Each number is 128 + 32 x the weight over its row's rms, rounded and kept within 0 to 255. Layers, rows and columns count from 0. Numbers have three digits each. The size before them is the row's rms in percent of the matrix's.

# up: layer 7 MLP up, 1536x384, rms 0.0363, rows 541-609, columns 0-95
# down: layer 7 MLP down (transposed), 1536x384, rms 0.0322, rows 541-609, columns 0-95
up541 109:145146086121139106099160184145163144131170161134098093144087112083077184125104147123154093142185137123083149151130145144130081093139136198124111102114160107067130137175128146112152139126121094062160082125151168106111111133064129159157152071180173085111184176158091197147085106137134101110
down541 105:099136112183115081116190114161143136116132142158090074122117146110088103093113117096108178111136153114134167099126074128134165104069133103114111131133105092088124106162098135131083098103094080129139127056097112134147062169118113187140146112083141177129160116161167117144108138092130141123
up542 109:152115110135150109159137078134133100159127134154129063068119124143095102099100167071143148174109155127159131067123098121114128171192112109228126111131159126070147116134051173101196117114094131122176088137085102166120143125119145099183181166108141134108134134184158162127102121147120108052
down542 113:151138112064080091138118146109179128099113057147114195114091120189143128100118156092072173190098138171157119124123161114127083076107107139141101131110117126099111091090094135145168147166154162097160118124160147092158109149125055139090086123154079109077099095102136080176162080158117168139
up543 106:181140097129168118123127118135132154175125145156070196146142077153171103121080169132136158160181132134156114134098116192114121142156136177136145117106095133146127104145096089093157128126103109165075136106132166101099163122139109162096147141091080156100095115165163136117198105164129177185
down543 106:110139154182120156108125151090171109117088147166175102109200119084084150130103090130082193106168106135174184101159099139151128135114163137128164155125174220122096178100178118070125094115145076090108128103153117093130095144152119077127111151140164189203125102147106138134181101125115085093
up544 106:174163085142106114077125112093154109105110134155102175197185144127084090142105135073131140163148105112103156113113143157109113093178121121136089144064091041104107115140117070117122119100142132148176127114079138161138109132104099168129124142100111105105115107137191161099104160125129053140
down544 104:148114098102188158094082104084148134152156160115136166147132162138169143163117125128168104138092149166138141106111100129132232185152102107103140102067111063148040104076136097117095116080103124145141125125071131145146132190074114113115131135125159106113100050153186120123096147078149129156
up545 096:159136115134156099122146110096138146119056107126097148131097083147160147167168171111059149122112095124152120154170099150095167117146096060133119120130115059144140106110122116183105102179139153113136099148162164107113189174173114088124185131117141118146168057167136133118127086157120106168
down545 094:089110179158085156077124098110106178160133135152162118136141101123120179120164137093081115149126136103175139124134131147210132167169149146165098099150160168163134139083149088113136135139178148128097099142151111066141147118138158137113164128128149097255172155166152116145121104153159124214
up546 106:150163097122154134106176150064141049128136155125082160183142114106097196118103174100111153126084148085116112131143121146160137137120061103159201195133154081177128098152076056096160110097150133058157123120178123208106133122147110142171152147084078134122142096148151159124091192121115191113
down546 107:140153128104125147143151214055119055141168107093089143163107170116131159151132184124109081118093152175075178195082084137095114136085153125153081185138172154117113152080187086161151121095148114125128111100181154132073166135073152137114104132187127089147131040154098104152098141074110090127
up547 097:155187113138153127114124102144138105145083163107104092110100120076162153133097161133133101123161146121161128136203196115231116103171126093104085169126068143121138143155105116139126148180092190085108078120108172102146121181154173157141137192150139109150170168140071085139140161142155080166
down547 099:121076103093129074089119145114143145102177212104146114104118117112117165144097150148086090147093154183129085166117171113137176156131097149128103124124142129206123166140130110148121098166145125091158139158099244104176141123138196095128154146115124149130150141170175132135123155129146111153
up548 098:110119131159154095124089106112164220144147126107169131131098097119104107135151140125122168174181160152124044102110119141157129145159097083159117108117174164108156149153115088099133131144152152157104115083109117118153157071151096159154109200134172170073192168114158118154125186123127101115
down548 102:166126110121163117166124158094069037121136094130172142085171173153131171090105120168138066107132093182131089069138144185133131166129174176151142129121105103151068118138186198213135108113140160108128146099106198208129153185138138115101133096179129109146084085130132096178125141193124115187
up549 099:139135081131174126109141159104085136125105176152124141163140156152130125137116155120159171123138133157123176121098098127123099176136161104130141173092114163115142162170090145126144097144100121160145132173051191099091088127201145144182130129168123128111126152164073148165191169135102117094
down549 097:155142092143164119174170180134103059078135105135084131093144147123132159117147169130195182126131142155143137141140109178109125107173143145076119140096046125110095178178081139162176087190114094113096104124136168093116082097118105084124078135125166132084165091121141116194153177107039125166
up550 107:148173099095131102175182108085219175195103151189098101090143126152117174112146162123181123174164113098158110118144100115156105139131105089085109084156093009096143148134142114121176126140207102132106135102124148113152116128123116147188111133113169136126135095105104172159099112130148098178
down550 111:128150111077146163130143105099156159191106105120108126101088122118138192107143133109179170183131123123100115073127162137144083126160122083165099151162112132122187095126131163062128182101138092160066155095070138184138135120159160161154165127189173117176136139145079178043104100123091078154
up551 089:151144119134204120092156115135108076135113122134112109100132128190059115142076174160120175120090064111131090072132148138115120126125129132106187109144042077133148103167072139134134142120151152206107093188153109142124154149186177094112101120159117090148086135149171146114166092115137125136
down551 090:158114097124138138071115212122155132126180086159075079094120168181204135121188129163103143143158177116119133158139139081166151110103133053090114148173111144086181122158078150144161107139134142183072102113095143107125156126167104147124179147175097146187107134191159114109142088102101181114
up552 085:156148109159123095174149169145195074188093130182122091168112136119119116113086140121119115107066196098131114178085147132067086111125093182134080092179119131108162116171122120117137068174140152133139136067092143100077199085169127097145102085165091167119100149162168152195150070155118150164
down552 089:175117114091118173160157090138122174144137117061124120148130201163137184081129155127143097145120148105090127127086070110107130128077100125166193129094108105106111125139107150105140179139103118120188111113159118121157144100081140079126078158157136120200075181077106200083185123089058138110
up553 095:149176084176115133146104141129152089159104104132116092154130156132102125123079107156138153155074127147119075184216098154168201116115142123131114068173091124124115139143118146163133090156105127140109080131115154136094140115130110155183170121154085153155089158116115169106083121157084131102
down553 088:162121125174103158112114152131175115141170106180178140161177144116124137128099100162081052123104095152160092144140107185138114099146087183116081093158118157174000172176158149105063127118165107130110128113070176126116141108097195168095114063159069098255060088098169150156099073139083118104
up554 107:136128092180130110159051146098104114174142115155100121144160135113124146093103131092115185194105114142131103112169100095215160117156159121106211074138162072062154142135115112172135146143126127123139129150092119187118171112089136118143152073116096108105099147127062133069162131129120179086
down554 103:142111117163116099136109187093167154137120154089141158191138103117124123083124044119186122149140123150112132108165157138078145115106160042103137138125187158095110151143111147131085128178116134121067155139118133114128109102115130138126126165143184181091077068114153164139187134146110215135
up555 085:162178143161171092186093131111174137133150087151114161149160099200132131117114151151153176100181122102145117123114153150088107150125104153092127102139120069157148137151129107179160120115158125155121128161158078146126158152175166086149235119180141152129118133164213149167187079194076147181
down555 092:119095087163095093124113147181101121127129108133092139167182073074126137112112119148117129134148142108103119124145147126164134112164171150152128167145121155156184113167116115117126193145141125139159115095100147143135214113178104158117172114173130153255116114149133145160123090131066169128
up556 102:135153081132118113201109077093111135150069134103139121159164123156085105154118122132124194127099148135126128141129137146158131103148154145146123140094145086121157146138139073119160058122132120151203116091107108122105143161164094053161160099157121162115160106104095170130166108127087110126
down556 103:140091123140164131096123098126156147082168088123162118122110094107128103174101114121087146128092110143159140123138173178151079127139148096094177144113134223107125134119071045100055091136115125146096143083102203092172149135129155097120167086140124148133132164121080099126087128164116138159
up557 105:153167084145157109072133139111147070112129134134132144167129062187035172110128147097155127163144148090109134112109126186145093126092103167069077118129073141109158101174126109090141136131161187091149110179120176135078131133128084089158129084124102171113115135115169109178137113147072138084
down557 104:137124131071152092146146189128147136116159105136125130148117110086175116144120110136117128130103139157128218177157128098148207099105058131137118090071113177118086104115100131132118142086124118154131074143105155152125166091185114111198088077202112136152114111142119096088054175064089180121
up558 099:140141100124135102171164167129223065129113110125108115121117163115101131100107143085116140149105125116100114092141115124164052158131142114125161129138076098143136146126112068087161075180182156107098071099094136148145141120078172120161106118200145141128133067147109161145161097134154145123
down558 103:150172149063174175052175123132141109151135066146115148129123156148104152145108213169103092097177117155095186116165096144105140114132066110115136109089126105123055142090172140137125098117126126158175089128134134120175154145155028151092076128070111124255102097159145087109100132096152123162
up559 092:125210149130098111151199102082164124100183147140093115096142089162135160148108151122107149158129087123128131119199141112135190104165159136122120133146162193171138143119103121205136086128181147173156130118090158116139111115120169112128113100126085243141172128130085184077067088147088165148
down559 089:105120148117115170111162121073153119148181129135171108075143091156184090142202128139106103070116094160162159125240163146158103084081187117166111150158119150150087131054164132170112076126112097127102121197149137151162183099111096172144164037117106140255095129109088161075150113182132161117
up560 086:151150135160149124153095120180170139191118097139143069180129130212127196163156151118145121113141088145089054200091153145092133161111138143108167143056110114144166184113093086114123152119108148194140073125045162114118099128126118145120156174110169137130117138126131163125133158121113108149
down560 083:128141147092155128106151117142116080116089124151136096082131189167140169119171139132122140137141066089115109099155144174139096160165107122116155099073083127070149111042148211119054108163132124165108118116081099136085143116149133133111131163082173116238122098074144125123157176111169161111
up561 089:162094103195119103091111073106153170097119114079118163127138104106097171099119125096165167109104106063109123172190104119219186180102137128110150179144149102108172100192135124133089136144179141140187138147137080145094108151159180120111156125175098141134102135174143033134185109124114083100
down561 090:110137164122099174098130111148180127172116065096129107141150110067106110112144071126168122115111126081098161151146142151109155111113062100111131126130111095091195100239091141170142168077126149101128170144107172095151098113115102183120147119166216168255127075088133110165124157161113135144
up562 102:130172115171122116224126101111137166156172104142109079176187101133161113111130137122106151156151144177109141132141165103115141147150110217075132157138152146150116100164113155101118109171129148088107098124089176122152124101158143058124148148148148162114105116159059126143120129152128116176
down562 101:135051163107108128098052102142116154135155151164128088118115172136095077092115097148082151200126149134132117092178159126124189158183098126121127110104163109118025113159146086122094086144111175132091162126155113093121134131162148091138078107179152111088100105102116150132079142171180137114
up563 108:149112114125129087100102106145139142144145140129116195199132144142161140145115155134102102135111154112114131116168143123165130150094127083114089107148087096121129105116123079174135127174067112112172109159060056156137196145126178113085138057170111076118098141119166146186107115165152109096
down563 106:098149124134092114186136112096120128091166142116139180178130201136167142080121128126148147132119183101126099097076095128148192137134054094075103108119129145153119147124124133116116109062164128171091167091094104125126112107185091088107130142181132139188131075101102151127132122144088117185
up564 107:149143138127199094206153081100139090108115136136090111118089095137094124146137173114119158116127109211116130127156108171131156100116141134090090148138066115089149154132126162126171144127173168147192108108114160164116179113132063173162085157098149156080145146169184096114169083102112191139
down564 113:157149093060174130198130132122160029121142103165071126135162149160123187084125116152111129151101147201162169112096120088123102183125174113109090135133117106131139158101170108129147175132149044161134139131122161168162186102143158095181141130121160154137081140158121135101091089135166140143
up565 085:138158142101136078117152071139148115091180143141111164077121121176131130120112120108100179204157109126106168147126118191192152113097135188095160166132130208122113170086097160103145093170118142143190075111078141113100104132134153126098167093088118111092118150142153185136173108106119172097
down565 091:079075203062143092130118067082118105160169117106111149173093116108148129066188115146109176091148132168156114146108160127159131158208178155133099149097170158142088095030070152135138110112093116168164084125153157115099126147162040131122177153150074110063083126166147160090108092130105159130
up566 109:135179119160122071162138129114145073123094124131121115114146161163106083166139127104074170108125130121104104157067155148131190120123136161095127135143129076138151078137165114214116123181199161127106136092127166125161106123085122098158162165195133151110158137145138112142113099162143125202
down566 108:116092130142148152139147149136182113083109153145175100159194124134104126113156084174108116137107148074116133201180145136121159109133087189158084160156135159171077127064153069098091124154127089185104152100076108159108115117181155103080142166103097120108095124103181139153116119111157095133
up567 102:149134122149127104128137171121161165135092173119117201105109116111139176161103173108149119167131124032158077147168135162069140134171089167129123163152116131149143127123116101152169112116124091119162128172086133106153167120120081174149129142111124090096083102153175150074051126143181085145
down567 104:124143081174076091118186099146182126133148177186134098090118119092095129162151090142135133121102128151091145138146140149187100135090096094106134139103153106168063072044083126152155167154119143115129120121136131122133111075116078128094071194142157092085104068145084102128182122108125094108
up568 103:151135139144098101188054128077153126089112131126106150110126129098144167110085136108140102118098128145140047095121142091081062152100124149132196151148181125093153111144111135178157155162095092139181068125063142135127152134176131147160121129123037132112132133164156117157079109086164104115
down568 105:158101129085096061140170125167160077123113108091153129118177158096127090147116086178114096142136113117103099113073121098072172111049119161103144115146163145116069111004161166095094125145109096099110116160122183141081172097165149118122117124184131135098131088128096079125064093084092147068
up569 106:135150072144135067190120080113132107097198154174098119113154061121185087075140143155159119118081125082099098161114160134160172135151118133081162093138156085116176156136123135124116119130146125117041139132117128089136069127144159149111131129109120127108109139144108143119182069152089066131
down569 105:104144147099196159167159119154159109156125200135152136117142177146140152112127145117180151127128075109141117044140168154134120072084119122163196080108190146141132141131182174198096159131117171100176159178197138102121051137105123139082123113122112172095165169134104128160155123182150085088
up570 103:169120110140134134077159094147087154116127135132108066124129130092152173163090168126116143145155168085135144146117134146088149148124229133065128194148139133107131095137162086133114161140111058167195131144188195167099122156089122142179125096128139117117111154160135107117068120158095177115
down570 104:077147154122136106173120155147123132196160145142166093051165124120090093133113096109194130159142139101172102151170138118110110125123147091143138182114137090174120158193171128158153111169115110120199083132115141143162101101093167098180127097099141164077093117110142123152076097125106104093
up571 099:161203127116181100091155113129201141041137135154073104136137141144133126146102193049085097129200103139112117125140139104142120152123101114103127132159074099068128079131142124147145136156130132148188144093089128142160155130115130097130165130123056160121192156170171088123106098181145138137
down571 104:138124095116121152131106191127133149145155158159121136153140154095178087090146144101109132137154140161169122143143113147159177125160150113125135139190109155132116128156103141104130130158127125114116202147132149115154135143146072134111160153085096113180109162151109125048080143095146112033
up572 094:125154107154103129174156067125147117116171124165131043136135160167109107111083141114152114138135105128124110173101070136125055074134145174112115142144197126162133172166102116097125123094163068118140123153049094137148126108121089152164133105167165196129087078128075161159120120142076130110
down572 091:119206125105121149141102139124136129136168134193158121067147158107124080150149108137201137082119126113152126147102174099110088185121156120117043096055083121056128184186166125071085110140171102120094139115058109146040081133140147166143101125202146149179097116141084193113137177161065140125
up573 095:157154079074155100139114147169189116173139123194110135165168146129129172176099133118120154156149118179079122087091152132098118084096038147098103159133160181128155145136072100146158136142134176134079133130156189166164169122137159150131156148121206136113179114106115143101126142086102157121
down573 097:175052114099120096146147156214152134167126093133135092193154091116134104162088163103106172147148107143138116154078145167082196148142107097121182151137135141183169093126123158100076116113104111116157182137096104101136155121083122072121159116090160133165144121124087118117134116097145136166
up574 108:167104129148178087140083103106137151147128135174126126124113124145026176140149158100157135111123089119143097168105118157148070091146094169186156122147155107112134122158109113130156106178062147089139105156090107118132072167106132167144142166114124159111187109125148122169124093087156116147
down574 107:138106168097140064178164073114155183164099120117171143082099145089139144109192152112122125114150113067152106128116104089090158141073109122156112205087146121125073126121128134124098113103109144068205114078106091124055123117119150200054125161167126048073117080109163137183133147116185159117
up575 103:123133086158108101121141114124099109117155136132132136111140094154115162144074157129128158112102131123163141096148054080155171144150103108131122086116142087139154130158070087118145128164092148098102119068087126053199137148137186161128109174161132122104120130110080121113122087158164105072
down575 105:135124081134150147098121142166151076089140184083162168093144080156155084139178115135131212200104129115097154157169118112153126109109107209132142119124120098158096102111166113180126159114084151122151138138088094132170169088127188069133180124093137176105127145122129164155196150084162131049
up576 096:142135131110107119141117138099175137176151156142125081154163197161119130127110172132160131070082124131079076214152075134177109125129113099089139139151125110105131135134122133136115126150111117153092127113172143094083082154190139084117133119131116134112130141172152147147101113106176085172
down576 096:145103101142103115113198069095089134092107143095112120099154092090115135136144181146160115110134111152141109157166047136148169112142118168144145161140155121130137219088142135197064144125154171135048181112128138120100118064094045040170128099178119136091140136167069144125142138172112118128
up577 096:135112149138139093149161127173153117226084112098106091151173132110171157139046125079103168097160117124103133104143133100145106090126184176169135145121104164066135129132146167173112146136122119126161110146101126176152125081084088172117110091157152112121135076134143147111191140148122170073
down577 091:157192087147109113050157119078129158094173128195153089137122063114153102166102142125154103131141125137091178160124118159081154137180149109181124168141127147103094110122138184114091094144194132078149156136091087159128133084174144203128076165151115122203114112135127125104135113098103212149
up578 097:167181119127134110153140160087160185074104143087104113143144093103103106121106151166135103145120102097146082172130131203150149146151126134187145127177186130163152105125127147170170113138192112147124098137126139154137092083089025190170127139143123148123170156115143217175159169126156169139
down578 092:154162103178078170130086137115119088093138138156064093126082159108151129080162142185146138130148102121149101141133121133121170064058139091123154124165117096150195109138098078112122088116128188148090067144103134100121092161082203097176119077156196122116152120129179123149127062115083128128
up579 092:155133115161138100049164145135122192106131149119127146141175133078105109141126121081143158150090149124116088154118132149067097191179178129135147092174165109118113110151113119091142206111144120127131148220125104117097164183073159157121135092116097099128123122136173145117114188137136114138
down579 090:125146074125080146120112148127090115128121077137143100101101117111144114099146113131112116137056124108138148078107110176086125160120126169146143119202091136170048127194165112130087087180135149048147163130078125096128145121146142133068104117135146122203136144110094113069127100136115117074
up580 103:163181100115135089131164150068116133148096087134093143104105065134103115154108139085108176160095112137138115131133156101115119137117099146131193110114146082108148093156120142182097118120108157196098145083104136132131124127121132119174088091126124169113144186154129148113158128088171152123
down580 105:148085121120115132151133061150152156097076072119172126129046142082121135133166111186141124104146127074134143145133146082170130111109085100141142171120175115165152139118108118142090093129070134125218211099135117076130104077157099122127143126192143138145137112144096154119145144116159152142
up581 103:118182175129111064154151139135151125092137174130113116117173123131119130185142140113086151133109131143103128072182139092158133122115170142129095085134125121140150088147091100159109121175120136168096120112105134190136109106151115116151103073205112151132149110151191152159101112161116109177
down581 100:074153122179149152138131195139180103114127127170088132120169114143071115159169077115127117193107127055143135126116172119138162105159118104126113104190133104094134118146181130148115107158123098133188167118101138142106129125123120095163157119147119091209132094140093109141091124120121150168
up582 090:142149163113141096135165130086162128132107096140083100144127074142124153115141128090129187134100122113043184131114130086161107097143102081154178153216111143150118139161101122181181183113143136107118119144156197160131184182146107113135157149168131148084089116145100116143118092156143141139
down582 098:109167169158083156177153081109070112087099087118141142138105071129104106109142158191152142142154193147145178141139120100145123142154140096159124159150119101119107135169133125129157116133129198150177143125201084155197141186109145125068136108125119119107101161156080128084183142108114138166
up583 109:136141114114122095165095195109155120078174132152109060138130145213170135116146116159120147138131096169105112201099140144142041167141113158188165117155121047071160166162142113148140155141122136062103097114138168139130159139145100170140076169153146200100096087166131130161134108142096139132
down583 105:140142128097161068090129186183131147147219086150107188203215159167188101133101136134133158105092084119100170114121158127102103196142091126155119083148147145129148131148126125131048096111127095164082164109086135084102133105089128091090125075127136109137160121181119067098086150140164126136
up584 098:136121109144141131075123104065127140102125134156137103170154116128093145160105110060090125140152113129167117121179115125210123181189109112150168135127173095191104144161149134234161144156182104111198132154127136143200144144080125173108143154128093158099180150146098142110110146144108072145
down584 100:175139146151162127188121084117148166194134078101163178179135154172104091171104154078132180115170112170089178096147161081138144105158137164097115139144109133146000156117171124077139147129113181134174092128166103133151120060132102138166227111184158139091194151109134155089122146114107120179
up585 103:138164114116172154092154119137143090082167120117092124177167162136137109115147124099156113152138154132155187151091117115141100121121124172152225097139086086067152094132079039178167115115109139094115113216143133111133102139147104148163129132123099135116098147148098155151148127183148147130
down585 103:186119088096091137117067136133203102128163116165192130126130133147156118133144081155110141147109069117180118086103158180125050175157076205140103074156112157153116123129136218111144128110186097153101114113128099093077134122125099089102124134088157185170122122110140141209107097129101152126
up586 094:135149095147140119166105084159162146161152110156094068142149125127074135110112134098140110190120114092172128112121139100177142063148114112128152141097107056118142117138125069141157063129152168157168083154091117179112101150184119150123152200124133181117137182122089112174120107102147174120
down586 090:114078085094173176125091148170108180091137129145136129192087119157171101106133102101132158129129168138141165147157156099146140122058153076117129121186110134132093100092088132122121147164151137128132139093116080121089118132169119146097124104098174124187113095152068137118108112117175114144
up587 089:139166119174102096062155090137104082131152149144134082160094170144147105137126130118131113151162147072143081142078112145144171174134176134132162069175122120139174131179108156194138088152078122155129090089114119074095141170125196195153132082101104143163116150120141154096108109149145172121
down587 081:104140100123143133147205069155125085113149115147151094106151166060146160095170084153121165118119155163118158108123163110125125115105125146070129073150093144123050140182121141112179151139079149133139126190146060175050116123171174113139092083160101135255178112098165136121144160086106161087
up588 086:126148026136132097126158179082127093085109113182079138167132069131107143081107131069169147158069178110155095153083061119120100146148144131126138188119095110102139137180121126069138172119158135116159165161090134163155171134156121154117190150159116124060181144131087178191103144128149144067
down588 092:180091150064130101184139169136137123140114058058153146189107178109179131113096183112140091146155136163154103144126096106119097112124152133117133136075131133131147123192114145104146089111151139069145119120099081123111090154095127116144106106113111119000106133070072184186124142145101129126
up589 098:137148127106164095089159145100151136114162134161102127157110097149053122156113155141153156167150098152141123174074096094145084122158111090136056134137147116117149137181095098180130085102146131131190107116115124134085166169114070200157162170157087113118184121140106146145110142151091162124
down589 098:153140140089135121102149133117090123180086050069117155093109133176146096165083169130132152190140103144133083141166160105136081110096118115073123137139146126068152137187089109162136130146112147069093101161147116138131100154108159183085114171112078153156127144128129119176143150136077144084
up590 105:143208078117140113140112132151138131117118105103117123131122105155115097104067150086161136158094106117091114143122156087104168121094189161092099107144176105109159168142111124132180156133115139131072103065128114073106058166111097139168120129219075074112121119117110167136110123172136102108
down590 103:158101106113130124113150196150129120144150111110117133163112121110130161154176123091146106129097086143109117191064154104101182131117130205123080151147133098175156095188121184133113112125154128177139133174141177137154152178135140151186169170164170177143128152072076172182114133198106148097
up591 092:128169117087123100088120116105196143151092111190126163139108114130089183118129157081100117160125155057158104078120163134155180078110166110174158133122099119094134139164126111152132086145125128089126091124137118141111161135068127142132150079130152151077102085161146110140075120142099146116
down591 097:129188028032139112058159075121166120169154130090074128153135118153079189109120175126188079113126170150109127120145099117093188123133134126106066094174129105094072096118162087116120112100167139151159160149155111131121143114144172114146121116112136099122130123130142127135135059069082152097
up592 105:153177128134151119103212125122151119039090118163119083123179157123079113114086136114121130121122164118114071099081088130123169084208152120115108158116125119078147075163152144115118106121165112109149121085165121086160203083111123098150086089121130138117158088169132112160067110158116092129
down592 102:105135150113137163105081076114104094156051159128141090128107153163090187090115148114157136126140139108125136183071161095133206084156127145148117135117077120087084067130221130098116109162117097104141138080113136115116184166092161167176115119109108080143172137169138096108100160169108140105
up593 106:141137104119150091165115180138122187108170117128101117146151104111090136136100106145127138111175129159096108159143108139093152089145168154122118078175087163100144150160110113089126152118102070160132080167101123128123147167075091208114132158113089137109119116129107193153120127130154144188
down593 104:168121116156112111118117150139062131152118120126091129119100127153102127130192126087115154134220140034119168111143089172136099138166121105181079083168122154183136120127134067074124085115166152129160162129117136158112102122073125151112154093131099116130142115137103121103157136128024057181
up594 094:146163113146169148098127171155151122138112114124101098190172151167158151113126177132114153143146098120090168084170135086216142108109088104149169100150098051085154111142087131178152118083142121095130139119085099148081105126190118102190169115101090147161104147106150185115132152146125183161
down594 088:091103111098164109072109118121106210138140143142112086122152118146096155108090062184147156124071165163155125120140150176143113108095118125114176191186112121097134133152051151117146130140126115058101135077115095144074185105107136172059120119138135109255142109133108193108128152090125160123
up595 104:171153133109112113140187121101103076151083167174102129174105112171101146126111133103149150101124136119076093132082085126122113104141070100118155178152176106201152132150102133152141122175118152130139114108145102102145165149104069058116122104200167089102094094172145130130058125163116152177
down595 105:187127214088131093196102219045104173162166140118129161164055129101083135076129156117117067148097140101119122095130102152140150079105064084177059204144136092116186117117055109128103063164137136152073189161119137148088109092101138141117099060138135167125100134160111152159172115092133136090
up596 101:188179106151166122150145106092190126113120085137112106160144080121069167116099169107084137091152096197124156089133080164113134122133185149128096164183133181150144115168070140114130108136167139094104113157061083164154137108133098136198103085137121186136136065177174127136146170168079112141
down596 096:114060123200111096106096164104123131150188128166099103110136103199166091147107097191158136088082118105146143127103125169112175111046138084036163159111151120138105069201136139124143125151143151165149079064086166125156197156114137134116071093079107131255152144103100161123128151132148177076
up597 096:152146122179130098166157106111211158064100131143140146139165108127097163121070130135166158121139140153106191096147117127111113144102122142161120155111151108145100138152090084128123109125161180086091128156104066173129121105211023114118124078163172143132094108159057129165213075136140080163
down597 099:094082113118095105111118094177117118181094106124129096132091133052187082073103111162082147126103155141106132149107130155122075121092123104099144182153107158113085165117140117134174094110110112061141152143124085145142114102112126175047093069126106128255113121132119118094125085098135091137
up598 105:169134086138129115115129145131084184162123165224085075122102117130133146132136131150144132119119165083105080149141162086116134169175138164165117129142134125125160070140130212129138144120090136111063079143099161127164129160129199172158147138124131129121158136157159155091103141170170147149
down598 107:132148125155096096121062129119114122158144125118135084135127147130097070088095110169122136178122136137115068129134156144119159197137128137153165162112180083125135154120149160167136109147131109114193160102065118159110109122163151131166188091075136107216154137148157131078144119145201085089
up599 107:172179119151126115135117097094120126109131158112095060160109164106162094090087172134144142142088105135081064098164145147142165112110149148104155142169150115101151130165099114058177129147086095177072060131151184111113148113077157125165108155105064110098147128120148129202068122150105098049
down599 114:148109144165114155143138097075147055144168158132114139113114121128114096129135103086094152107125100154151087181109122134078115142093086145168121139102137178143032167129152118094136148127136093120162099083175048175089153131073127128107107127137134100111144117143132174170098131099135089116
up600 112:142139133136124090087152088066144134143117093144086160155079127184159100120129125092130136140120162149077130095136109144073083120155091159177116120182159093132149121170068140130099080114102156101038135155127185180152143142150125162116115146167103102102155159154120118180160103138141130162
down600 109:120164088119116118080116139151176154152170122115153115060108106091141142147137078121151123155118123176147131122101128141049133111126104111138183079081101081175081081123135150130140097159088108082060164120158109123134111062134162094184117161136073136111155159087177088173151152104156153108
up601 095:154146160117164093122087074152120127096132153119072124164109138116177120143113117109118090191128189106100124092123089107179166150134174142123102147177088162146117117134107113126138133111088104106122097143159156154110174166140138111147124123170153121115211121085113154172072146163124080054
down601 100:131095172137116232075125168195108095088125136127197044142079096105110162110163065110110165130075127166117109187102148063200119134131140114136162181132160126125111148065188124100136139114119135119148135151110126112110090104104102143076079153165121098140157097101105098112152137119091167141
up602 108:126109138121136092144125143135118096108119175117094119161151106115159103100102140105132208153100168089146138126153112132083144126119084107148098097196133199089168087135116077090153155172128106031132103141097157166171097126106178177191164147127099119112092116122127085167080068094191114040
down602 106:137144142080118118148143110172137128115153132076174124116105130085190144131097137159135110082185145115147141082124164124141098132130113126142091087133136108121095135104067126172180143147111140127120115118079140144066166148113118152139134197093160113147142086125111166117125114180154126141
up603 110:154158099159150091085107122092172121127090154180121157155124145118124138147088162079090131142121121149165041123134096130120159168176117112118146161096141086181113177165108136153198139169114080148151118125086165173135186151038122194178154106122095086117144122145141107143043180126141097161
down603 107:119087106119153143179112147116092166157186116104158097155117201134154061120169165130119179088123146202143076106135087092165143127113135131112168139110183160100134132168080120123177135160093130166093188158149135151135139160107168140166141085134128128139134122095127133101152161118101029086
up604 102:140114092165128091125088128099125119150097128117135064125161110145120148123129120114176134145185132149123133160104119144094162140151109225139144127150186102159134105159098061091124049153150129114154108129101127101170103185161169170145112141162111141104176134144109199187171129184181111139
down604 102:073126145147115104121080095165100095156155177139145124134112104140131158168110048141154171126132186165105079094129105116130110137116102097138158138140098132138073148132118150137159133063118088209093107023115112089085137184120184094174144146112231140069147101160093174108156090105199183190
up605 098:113124121126126131164146153130135059136071109094121112165151143129161096120045145138105158160104133058106127174137149153114123056111119177149152160171117079177156074128124109151158150148182139141104090139181159142099102140152080109148180111136073080119093155131121176116197099180165142108
down605 095:123177131143159121141105076134133163091118156201097131102129080150115139166112108153204156146075139165071099173131118084133137179134140144128108163131146150177096079084066110129130081108105097074116107139113116179053162145088143114184105105160191102077160133138100148157108181137146149119
up606 104:170158151143142117147110122112128186169139121112117122137163137162131069116131151116126128088118111086169202161133068118092094083140100069124152105192126072101153140124105111119142109149115102085143141128117102144184187159126123163139095153174080115127108131123123185133090101109179158096
down606 101:149182144129099133106160161146157090140086172164106116125111195144167100096123119126156147115120111130166172130133106144116072126156169086145125118092098156148153150144136104122108124094122116119068149154110128135158129145184162204112080127125142142152028140155156172115114152098111177165
up607 099:171140113165131146055115088079114153141164168096087059108164157152074146111138160126158121167162129092160100153100139129154139127128099203138179149172113131141146111150089154169070141176170133208107077136128157100116092157126104176175130117191051000118098098158201147117089131104160097097
down607 096:125095114121139119135125101170179140124174130114187102122125149093167103127129136103202096141140101126124180126148091142157123115128035106159167097118156163122134106180072090152074194113154119149114111088116196134114084114159170131126166080154079170241189124128174133143130152083126146143
up608 091:143111140118132099107143186083140189161109155118129098134161152122168179136130153178139140094163152088133139092157103144157174144166083130133156234139149159098155104149114124113100155144175131183109127145120161130123168168163116132135129114200085160119116090172098167124154152130123137076
down608 089:180212078174146118142135120125123167105134183161122192116134141130118106220157111147132066170162073115102153143186147198122157113179116081104149081069127106148111132074110159123141184160146153157153139123141140114142136121151115141152171115100129154146129105176110143141125049145166116126
up609 079:171113112166142118142151128166166115150147128119085179231160162211110151094075153091099157143096146161120129148110100154190179087157147076124120118107139086136041107146153146156123131144116157136094093139163169111137110175176141084170157100140117114121134086150145120106127140160108097150
down609 081:131119114097108175163118126138142127083139094117189152168125123142092189132174136164106122090123119161103160152144107148151131137182112201096132114100123136150000141199134167100099124163122127149133109064150086081147101149094099093170111091118134159170144119123125118141140164161177095161